config.yaml
n_layer: 15
d_model: 448
lr_mult_down: 2.0
warmup_steps: 200
batch_tokens: [16384, 32768, 65536, 131072]
Each number is 500 + 50 x the weight over its row's rms, rounded and kept within 0 to 999. Layers, rows and columns count from 0. Numbers have three digits each. The size before them is the row's rms in percent of the matrix's.

# layer 3 MLP up, 1792x448, rms 0.102, rows 613-662, columns 384-447
101:528498534562515566493550523450438596489556492463511475518520457533529492397471544574519488563490404452500537516595530499481475545480434497492448500477503460452519514532510466530455417492503508
092:484521378479470473494549399522594433569488492490464572402518426486494535487475482517461552418564442510479475510466477524516432512489422536400496486454528524478457527534545463435534545431558374
094:401526492559467495414506492399483604486455553456526510514513490446465541456480500407501527520569498558503504543552515532489518479411449451484484521508528504487508469412522523499457482524479508
092:499543556456453518420470457435491596512521463481524449433490492454479511493529489547592455483477517507456516558524501502491478416597475508520394578518489499539520519552503622393565498498532552
103:427528501434504430519526575507508544524601465522547437419562545473446546494462569529409597504560528401470552529442492526550499555565428544523562450462493528442516596495484608530441549488530523
095:551445553455478444523553539561488486444573634504444598512493529487505536383514505503551491635466543539543471571510474565475537503528431359536508531454506383516560482545524504557551551383470471
101:386522504392549477574462455486495472469454597520457488493468495510461515517488527472414454471439404506545522541491621480445535436485512483509449584522576468484458617505432437557454529536524510
092:513510580533521513442413481547479453495455535603640555632492440500434426570418450494402573470537497478507551518459577468535470604519528565514501488414460559474451462449484466487552489461480453
106:539511494521465573466531405526469603480552499506472484480551442429495567493518503521469456407488497559550484432508394567508493463545469462566520451494514514420474448424511418539584520555483417
094:542510481528537497479585466506517567519457504545498531431482516524525524515469432464550514624529456579486521615535485470425458505574489432484543479520583532550459434422548493536462432562457432
096:513522448425449451480537528557447523489444592481490581510462400511400525514551531525443414441543494512491507355619558530551473490491445528548497467480510486393504490455420522562476530483398509
103:502438603516481457467487463454486394539454472519486528509585482495524488452513452597522415456449411555390491506481571439475454482529514556537490492511479526447542541455541541469554529477569431
093:393549468530531521474501425481460434476474466591521393547537422488557513463470512514565476516490495462473480457570523633456492548501445516533560507533585473506519512603546552531462519487469487
097:523513543433547533537518508535500473404544515575484529534484388595491501553462439475490571574508558621449573501438464427496509489551528504496456514439537479491494479535535448526550614511511424
099:510445397430445404447454490422479530476527469520517457418542529524490507538421437494485500503381527555541447478480475470465519521540481557429538488568552470527511533511451458500511571474515388
103:415506449492497594517426469522485459571478496469450437530509557479496516644538491440621435497512479573481470467483531477505513558494620536459464535490432467520464499471529549483535507491509515
091:444533601504476541532472466542426477473369482502539485467479447460517407517538564558513498476433491471396581467528476539488523504481451529482436465535480517394455495461516479506592505536437564
095:541455563506475478376545526557471535529461567484450432564494427551487527496519455475537509531435499425538525487522548455546534530506497441609456523469528491467445516520496457518561523510490524
096:509520543518492512515478440510440395485544494454509546488511450431531536479586520441438569482447533522518489506430524549540456535506605518410402517469528474504486558543489475536511500473522629
105:438501515550518534533610422499524444524476463439533459554468503458484501557479408551444464582512520478506474496499524504523426478437504496458486482519518564465524498390492495553385498511481487
101:451531582569479433472450510489501425508592460486557437552574519394480486482524599453558452483492543474504532583507519531498470518526537488460492535497548523558580526479440545562480460476588568
099:523529521566493470586521554503526515507525477514535506517569517545508495534516428526575457424577416500540527588472540434440516517486479496495644517506457540520425447472546459564434469515494536
098:491583427537494508541525407391471562523586488514544495513471487449419422474564480483617490510524518568504516528446457515539512539567574573522441448439504523518530470419487451421551409552518432
095:476544419460428519438511507493442500564571460521495595485534489488533456484573559524472487483491484437496524466507632547521501468502545482560466515470543453518496468533501427516501546458486543
098:488485511427499619515479406460525521505553533473516554524570459441478490461486461577488521473461570496455392538432473526567465577445470528458542595514561557476523512466454537477625523475543592
099:484493531452436481569454530533381451439506404436420527467426506454560468477425515469495552474494570435559510449533501548488554568576421493556552495477553544497496473530525453424580546557475489
108:524402603512538590506483467514525437452557532517553425539578426506482477435559493491479479545476491508457516513529514471485475422503507545548478496487570525520476452418637475516543420470529457
097:442387475542577546490432485568521421602541548548482551602582468542466489463509507486538577473498472475472525470523485480441419484516498491491473517488510584578515514509540521452510574504468496
092:558513525514553663590486488451522502468538511458467447461493479385621520438535574459596449456492509483467479512478447591509429503506550551546536512489572527485506525516551448457565467498497452
109:502515378535519575486472533543534511469563526543484465546522413556495559512527511516491471439473452480472434525475468494407566513521450512441568513461427549546526518476495570456442511470460469
103:567475541471464526562572490501438520552437471490483531514544497609489461558503468546464548506479468512507509441475382558500491528407403542522572439475477503454527499526438557575510448428450490
125:434541540550538575487539498504501448504541523516426484503393567559538500560554516519412471453487474550579581547461472472511420480602485449492487449421632509418622595500466524531604542548477457
098:494417491529551532493512496571580457579540495443497510494602491400408554410479504449483501541448503537460596393462480495484459513470506535398468473528530486525429478522478570508536436459586489
099:464546472541444465475543477604513543473444500638598460595525554478529502512483458560528447500502416515508465465433485577509463491402470473437497468445517479481537596556467572525378564483501510
099:478511546501471596528435458490496582542491537478522481450538487524493503511546509534515548616429569451507564551485554461528434469493557621476591446532593500569509457639475491452509472549552493
100:455497408543479490407462587565510425487489503455534567544497547483461547474490560531523483506452463440570508467506522503478512387522583510514565490449522396443414536520514450490560624484671432
105:426517389433511542482545497465572524460487440533471468422539544574528506554440422585467535447523583545435552504446460518524471513468501474440513504476490604360506408507450578561580408543430531
095:572427538511461562500535492411408492469588500487467459493505465488550520432479572428408478490477521546491414537504537570542508564508543569482505566552496444517516538521477520492469503498531501
103:485582461521569571501448490471432538467554519447527499390508582561387506479518543495487458453475404446570627514459557422514565497540572415458510460526494488475494596476507472509561488444585495
095:460449546475527461415496583501475474472547585566549449522406370498575473430566440550472521441500527485419523535520524500505566496483542471465480450544642530519506469476430505566441577511536487
106:533488478517565618492568462482391568421455451513445492535501458438543454504469538434505481456575500505478519467466442555478573373507416482524545541437601552485449444532439405498560481545338397
095:444547456568439456510497554397523421537466491572559554419496489548422484513463554469519514431527581435464502568516491535555469488529478453531437406432473533453472541487503596544403494459516559
100:557490440490438429547467528582458522541453537529502500454501524459448532493515458540580564502542549511428465415582514463510520527511507581531544468540594471628568462540502534493546494441494516
094:415428469493511465500574505536491599527419455542544504620482547430571506508454496378465393499499494511477428487516546510476534535505508483495491571432462486552437507433517472448471503535474513
105:434442526450529455549524424478565526444535473558469473477513452500533471524567439480552447479458532417406437566600518511543486494537503499467460585540547523430600471449501468480526527425564490
092:493461529554563518497502501514458498444503462439494448591480526516503429498583491482454584482572538475509438518515471454559512444441573508687606388429477574459413463504528478551502552475492591
102:485420572538489507516631515369464527478467637481496461437438605434531528481470510445464543562569476470555509527537581446528609534501514503519523423501484489530539441513501469503494474479470460
100:568515522441583501491442475542538529579511446470521565425467513482500575529450545539565486505405464464540519451528508458448597465469529518610465475429516527590414445527545423388478446487530483
098:534449450478444525489546586503481625436495476482493448509486502466450415427563467518506480529404544482582484459530535561583458484568474508509573497392553439525557457526431543551509469478473531
097:429485513470552610461483563503553404488516511522458463527424511511521541487568522500556451490463480547489483426531558538411605438463501502464537541478475502473540433496517492541519553471492548
# layer 3 MLP down (transposed), 1792x448, rms 0.0888, rows 613-662, columns 384-447
110:449478447505412467485583446405472552514539488539501458477440584403424521424541487531582569588487466475453425597506502470479504478513479515519510492590498475457507492499497474539588499577532472
096:527597525512533515574521560424472508605516564520521577448565462568368546485577495475570496376472517513586505485525480561521423548532454436555454553457488461568497517512541545444506590599441434
093:558490482544453490524517497547437435364553501530550562480430653478461605599532673530483538472472422520444505554508460549552445528505428553446510432449565521486499498507526513476469497485500542
093:475491491471448554562487529512467524492502425484398634499527485506455519446483454618512379554511502483543465545495504452629594591532456434483526485474474543502461483508489549542480507538464485
110:509422527466428498569488460487475530503441433590475530541487475521496480544542551521386439503453466478506527434544425496448503552520475485560505501524581652459526523517504489474499453522453457
096:447492496503478594450556521546495481572467463469462583526488345478551472528450497570478466566477454513586559414527607561560555513504532468457458550495532615544473502592516483477469484538446579
107:505513575496556462468470479451440497499446489388444577505491519535490444556506576497538488550412461501510450398427567529518550416524454444514524605557594503509515523518569462619427532607532542
092:447499534523581525460483521549584506514583532540520457507508444478505490611524494528575523443501502499441453547407492542472454529454502460538502475390459484459496544503500552550496530373434451
112:614422464574481543560539495508504499502575523474571500498475431530393444503574449476510517522473486520506580397495521482442514437543538470564494554547490421546500431502523419514495402529538540
098:448570622424532490548547602453507544475546476536430434510535523581487614461482492468543517615438533544504525503537396512536552496509483537528500527509484496604454537470513521557467478492486520
098:477512528467439522570477505502574457434540457513490567384581467638547563461583490509515522521517597503468454481514478438493562561560539457531568513514476523493589409451565476521556469502490558
101:531459501466418505563575491494482556545452468502491535498576459431439496553467536483420460507547422499548590454410509539482537455453485506473426523533472506606492470578454445574494446500417557
100:543463430540540483477556538460448580556490495403504449463452557446547488560493508542539480504484572502423511473500540559409485461420496492450550481463537524448477484417524509506492504514485462
093:463557417469504449410495438486485494528509410432519527455432539439579519517525593453434537505477442470521443511482513576419472478507382440469426507501489499453459497470498481364504395403491517
094:503501625545490504543460506511567535444559478492459512476472498454539534466535406612507471472485485563489480482467520537422541501460455517490557449438460513500418517459509508532437516563469501
099:498499473535464511464453457551484522421436567529440483574468483427478409549520512437483450543578439381496505517436458540487527639460481531428527493542474517486556509554466492559477500567545546
096:441528548444474459444532470461483441493562587524574495528557547480471520536475583388480479529446511429455497522534478450521565515454517523456615549540485446538511570442553600540465451463598548
090:462454481536480539602534481417546467602432433451589535507451513495590453480414562662523544564466464459446417580539453508542629503505437470387480421509510468518381571469497488481470420494535429
094:505453560462537492472556407565590534497576538537458525471505517495513464566459494546496520506471551559422471509465475622521600510471559550524523498503466549516491403495456542478542460562499543
101:459436522450561435580570526501546483526535524595517474521582488490376536509506533429497477599542495482555566505465570480492463530444463445495440520543430450495534427567441468495521494532451413
102:472544611439478547442560537548507448458599473500506458606463420530522367471397427486500499433540493547530484529569532565473450476522587493530543459453470485440545491525460457521487545551464489
099:490432401410513493459463453554366495416493574386544430526556495534470419428489499464495455456473559503525477468527520547506456469414482509500449528525528578587517377534460551449425503557553542
101:427502536497519500562448458514457439529523524533553428559513533493431502518535462448500503565524530443526569519530448482487515521497401527463516501481425419458450399468454491527514448527488492
097:487550467581486519551508487471534534532426500531584459481549512461476509458404462523501553530538515475486459490515585541519532454432489557376446548505506511438509422648559551525535501554482526
096:496510432442474498513444485447526510593598408422611456476418514475560465494418420468499670534551545469444465466458470592484513523627487492496468535453523525525417480531523521584517526506531552
106:439514423484454538455442577464422513439503455497545503498478349442574496415495519485557475457490445483503544434562436480474594527496402539500513457460532528515475620507510527527551527502511502
105:541476561601548561559557463505511465592509482453520463495503510453529459446408462514428525529445547603491534557526489518434474474462497420502439529391475512452457453552555550459475494470416492
103:549573540568570572525481478488512450446563588523536562515542524498471485599373507376550547435491430497438458519507449455498422435441513493567541533600468462548524467520547519524469508504426470
089:401461513495448474414623524546432501591462433509533585585519525504410498582460484493507494484436482519516481559518455415537566474575491474485422497516461401510548494483396518566544470497478505
105:464483474524450533412512448500522506472543488509473492520501538529582479587470582546515535466571461460651558479463466564476504518519493453546518544518505388587517565544404422572489530465519577
095:461626476474516528418572550455492413551498408531604484423585551500450493465489571492497439569519512402543418510448644424391503571422508430537504469505500525452571461419526434535406566521490484
118:492424408492503518578546492446587522472492479544449562491481558508498500543494538555457502405457499531494478428557576529442547501517493479547561488497534466497516477510529447481603410473406495
097:633509421558555503455563526451444502503534475499414557496482494521605543578572418548554540555465503498503456554488507461433457500508494548509396504469508445561498477505483507438479497495522489
107:506419517548480471426597456497524574563482444442498403483505500503504542510446501512475464467563412595532545491431413555543442553448491561504433469500495446584503539516505527466457545492579517
102:477506414488545523392472438515481465490382529455532571626494532453472522482449468518392452447487508514435556416522546524597476539456490441439413507504446489524456484539481470507482530522512511
101:543466473515542473403527542420539513484425526503450539507499488579442541482556602503514531434440410466502466485530559577504399463464490523510551490510542503509485523500516518479397512510446431
099:520449463524564588432622446506542463506543533452473476508517465457502534608501515531350511499541493550451486444474411460484505493514487424521468532412441496533501393503410452511502489470518552
096:495454510502470511559533492568529454597498607512630505537485468491528521577564554500519472499527535393551515523552384478404498456574505541606393433524527463446416441459535460613464428404418539
106:488536478501547584536503555489480469493499511458519430576510421529460525472379544433623415465495503538500471606470497526502466592526550426518454550527421530536487544453537462499479486532500545
097:587515505432464449522448523596490501445606535570478488554570543460491424508448563549484439531519535442503561451391561546471511400504512455469567454456559531549482427469536512461442486482523499
104:515512504512506463488504522595508518486442533552487525570478504551583511442527487437479514444486488518484623546449551490485444554536530432582549480500444541381518490576415488562524381565387488
097:500574502564489471467511507484533462528457465429554534502569493516462471471502490489473540534554459564522453574535517591470463508388497575560461503538491511510543481573461547522456541443512572
106:493528482434489504532503476478436481476543524473447504460552405458408481502457496473393446542564513574517580344551529461530509468471463516322461402470535456529491464475529577460533466564421460
098:413501533508512423502502497575479495497432526557417472459460537487482519390548482458445453476570548449470490511419549515483529437514508445513575527478508529470484577521525503552503499484528550
101:421487479447482451450614465538508495434553395522515547579411474516514464545474534520577540486489562455572470458470547499627531522605515508481475505458492535539473499534516451535507427556427517
097:487485535465503514516449509541454558468458405524533480513488560501514464447606614517485553466441480512478558518581440518501499544545555506594465576554532445493478497511477529511561497484546497
101:440531388523581445504537603496486544404448485517519425414518567358432508534479568560539487508559412561523462555598557470579486544568530435533467448498457536436582422478519505463453486510548462
095:531554495456487435523547501545511497454506491465495521468540506464495569453472500463617510622554470550528519528534614508448447543549480524539469469500479432477590500492561513579495497541470532
094:500574443481526405530466456497457415488562506481477511532595550546546505462443557492499448550502516560478606513547481507494437433536477469535489546560463558561601507533511509545469473510478576
103:472415470429475468428497491573479474485509535528506490476533531470476420489501461514455502497401578471483509414550486517455572482519491553443483528372543476477444517508491448548509451483505599